Weights of a small transformer language model: vocabulary 4019.
Each number is 500 + 25 x the weight over its row's rms, rounded and kept within 0 to 999. Layers, rows and columns count from 0. Numbers have three digits each. The size before them is the row's rms in percent of the matrix's.

# up: layer 2 MLP up, 704x256, rms 0.135, rows 572-575, columns 0-255
# down: layer 2 MLP down (transposed), 704x256, rms 0.125, rows 572-575, columns 0-255
# gate: layer 2 MLP gate, 704x256, rms 0.139, rows 573-575, columns 0-255
up572 096:495494506491491503497477487513503523512501518477518538515502451495516494485502520550462488513493520489447476514468511478507486532492474496510556530504477484495531497504460516533511488503506498480494496521479496500483490516507540448482527538545514479511507469469503531504517473439473525523484493514528459467502526557526538442456508498443458526464453537460560514506510491514515470518498510467527483480452477508468440483521528476499477545495503489506508471541497548501466503506520507504533453430505462508498516512484455481495526470508473481494498509489509469494533543506512496479485519537523542521510488530454513488466496516482520456455506541499509504508545545514492525471489517469511524507492489507485510455520488491513487533501499467466519486494491504524475503492528509
down572 099:487534480503502483535530470482517520459503452500510477512504536516550527488502491482437495506537491484480500474534487501501542476479530513552503498535472505490506515530479501494527519477521486484486501457496493515453505485484491477470554545517514510521545490504533455483512509503542510504542465489491576496522459509460455439518514443485518477463488478478514490496520449491483503486493513502519447474486491462505492502502497454460522504461494502526511501503513507543486446509479474482460479473506500486533543516499497489527519502488507488511505479514496515531515522477476512543487514471506491509489502519510488516532476500479501466517514507521480480513566501442467445514496522486496447464504461467516491530497494474536485542443480487483475495506500476506475490512504540
gate573 103:480441456530507495524528569460487463500470491502494451496497497517507489555496501540491485530502478538479509541488471472525466502486494508537457511492446536486486488467473521468484493493517548509455511490520500520502499476520508463500454506504491463505494519504478538507512491460503499512510478530453507473526506459501518491520506459506493493535499520515475467476511529480529522510521485508460470537465494490522514487467494507446494492508519544476507478518486533535480518449485503535545532541495474510479497540532487517550501497481462492478488496474510484525520515519497511520494496514514487564515487497510462477486503497462461494512496454472507531487468473545499526512479491473460567472553517521477537536522478536498505476493492545495496512470496526476505509471505494
up573 104:499525513490489489512476517513465518520477511537490484476525462497511472485472511498505551508531454460499515449544524520485466464507517542545472513541553500498530511502496475505516525476534511480495486481493483526491511489548533522504496463513414502504494516548491485501474467505503480561491497542505478514480452491493507485524536497504484462483562530447456511482525482504510480497459490464481503487508472503531521509501461456480528485493500513518506486500503520492487497496542452514534509477486426517550524494497521485438468515534479509499468476501490490514471521492476494504496467521480479471486518518506516465483523504459439514478511515481473484473504517524509486509516515509523511439488504526466508494549470509523497515515487486457516557518490495522470506492498517
down573 104:481526507520441512502488514476488528522485521500506536507491495525498474523483532495487472481467480490496506517541558488496489515536509500527496531487491523556511533493472531509518483467477481517480500497544465480543516517512498514482530438517515488529533507525516474529509506467486502436482496506475494497490462504488538499502534518516496487495500543473502516512522565482493513504515539494521472540471514510461483471515565523491536470445512490528462508507478507533400466479481464527458503505519486477483509556544476505511469500484484500485476481499497467479479468523469499460519490489491524528463453508488507533460500509498509522510500518488464503499437468539462504500536532483521525524513536503492507490499459499485510533498497541493519517484525530499484497462515503
gate574 103:434535515519493546478508497539483508519511495506516485547499487495483506499504482466502484540501480512479482497509515519511542503503516524525471499497478492506457478458520491544481530521484506495486503500497465546501555486520490506506495465489491483507507509534507490504527538487423504536523480446467516481482518505533530478517501535480503505573521489503498511531513484525478491526516518501524494518499506472472511462495473457504502538508497516483465496469454506507441520486515449442518485512475514512486489476536509574498518547537483528541527554536492489494470517529483558491550462497501486507497480500514502476536548488516497518512508486485471494534503468514533502523540474460504499492539483490516474508473519467481545493469547529480522492484516470507534517498530487
up574 105:514499498485496466564474489517434470535478481542511502514492491508477470475515475513476528458512524503501468517513507501484530457487497464529552476512474524456499479528473490485513514482487480515488484499513483454478500468501518498495478502502501528517525532498489522504473527493482488482506492491497501529497501510499494504501518541555521484438468503487528512496464554525424507479490471492527529485489517487518530502542525547441511517480510465510535486522504488451545499508523519486494503538469484427517500479506533472463477441496488495467503491497521523494475466512492482515504493501467495532475527511542515538544472468498491522521480476509546555507514522508512497484456509486496554495450528481482541501548541524484501472484485522476513485469529492486475512521499507
down574 105:527499497514552481479536478550477473529529472474461534464501530495504522521536498511483491484479516536504516495519477529485513529481506496500512489515508504458487488471493520505500490526534499534514486522507512461494469489515532487486585526492535536472473500496505512525496499532493541508522490511476503519463475539470495503510445522489550505478494509487523520506498482506501523466519503550495534455481522481471492560506519540446473506448454478507506475479514505503456487506514542471501478508460483490467510475507493526472519466479526521490539498457536541523484479481493500501485450499497488494477478507485478472487504486465506497521495454520503516526471533477538526477502526480430502484480495505493509521502476454498507533486494431484518510446532487460449528482507468
gate575 098:482508533501488470474524489492532474528530507509501506480524495499470503545511558502449512509483525507466518479474482501495500515514495511455494503500541534500497470498464495497508507505542545475484475464495461512493527508502510519488524520515546463494476490489511480488499504485495536498516498487504510482540542534504490504466495507489514492477514519503488456482538487485493518488569532502518512480502533554524542505479444514512527493485530464488441480551518478503508506444511511460485513471464525522499483530479556511496504478519477488523514504538464469499523487488538539452488530510492473501476482479470498494489500509531498533487530497533475485513488461503523502473499472548477439522488487488510495532404490506514502487506525452481499464528499480448460470460448489
up575 106:500512433510530480509495510505551484527520541526464501475486483491535529502512516471481560475487528507525535523502454453519501504494502498546521508518513533484514481487473470480493511473508454485542446503512503533510478474511505493514498508496512527474502502495505490470473526506485460481482499517522463479470500487516514477499536503534518502525533542497530495533506492532512508523463494514498470486546484439453505506446514472507520513516530508565504510518479532520502553519550492487466495496467516490544487460484489533503522470509485509527504555481560492495523538503484480469520518510481541509511482494494536541493518502495536537509506507548503514494531541483440533538496468480441448487468480495487504525499522517473495502505521483505495508503499500511533487535548479
down575 109:506469522522526491540517478478502536477470519515491511485552510519491497541484530485520507523452514507523523512551466500508478502477475488507492513553504561515497507488487488484470475492499523494469467458480487472525494469562477504526508485494504519486463532505463475518537500475507485455514500491513491532512544530525519502431487512458498518543504511509485553455486502492540520529528500509481459505504496511517496516477519460514497526490527500523550506441438501523478510515510506536540496511516549495493494497530532513489500490491550478508489479513539484487520518461466511502491521495501499475500503514482498504473492474474510548472541524525490537478484494449449525467530534476508537508514472509512465542486463460508471484500489445507501496508523514544465556511501489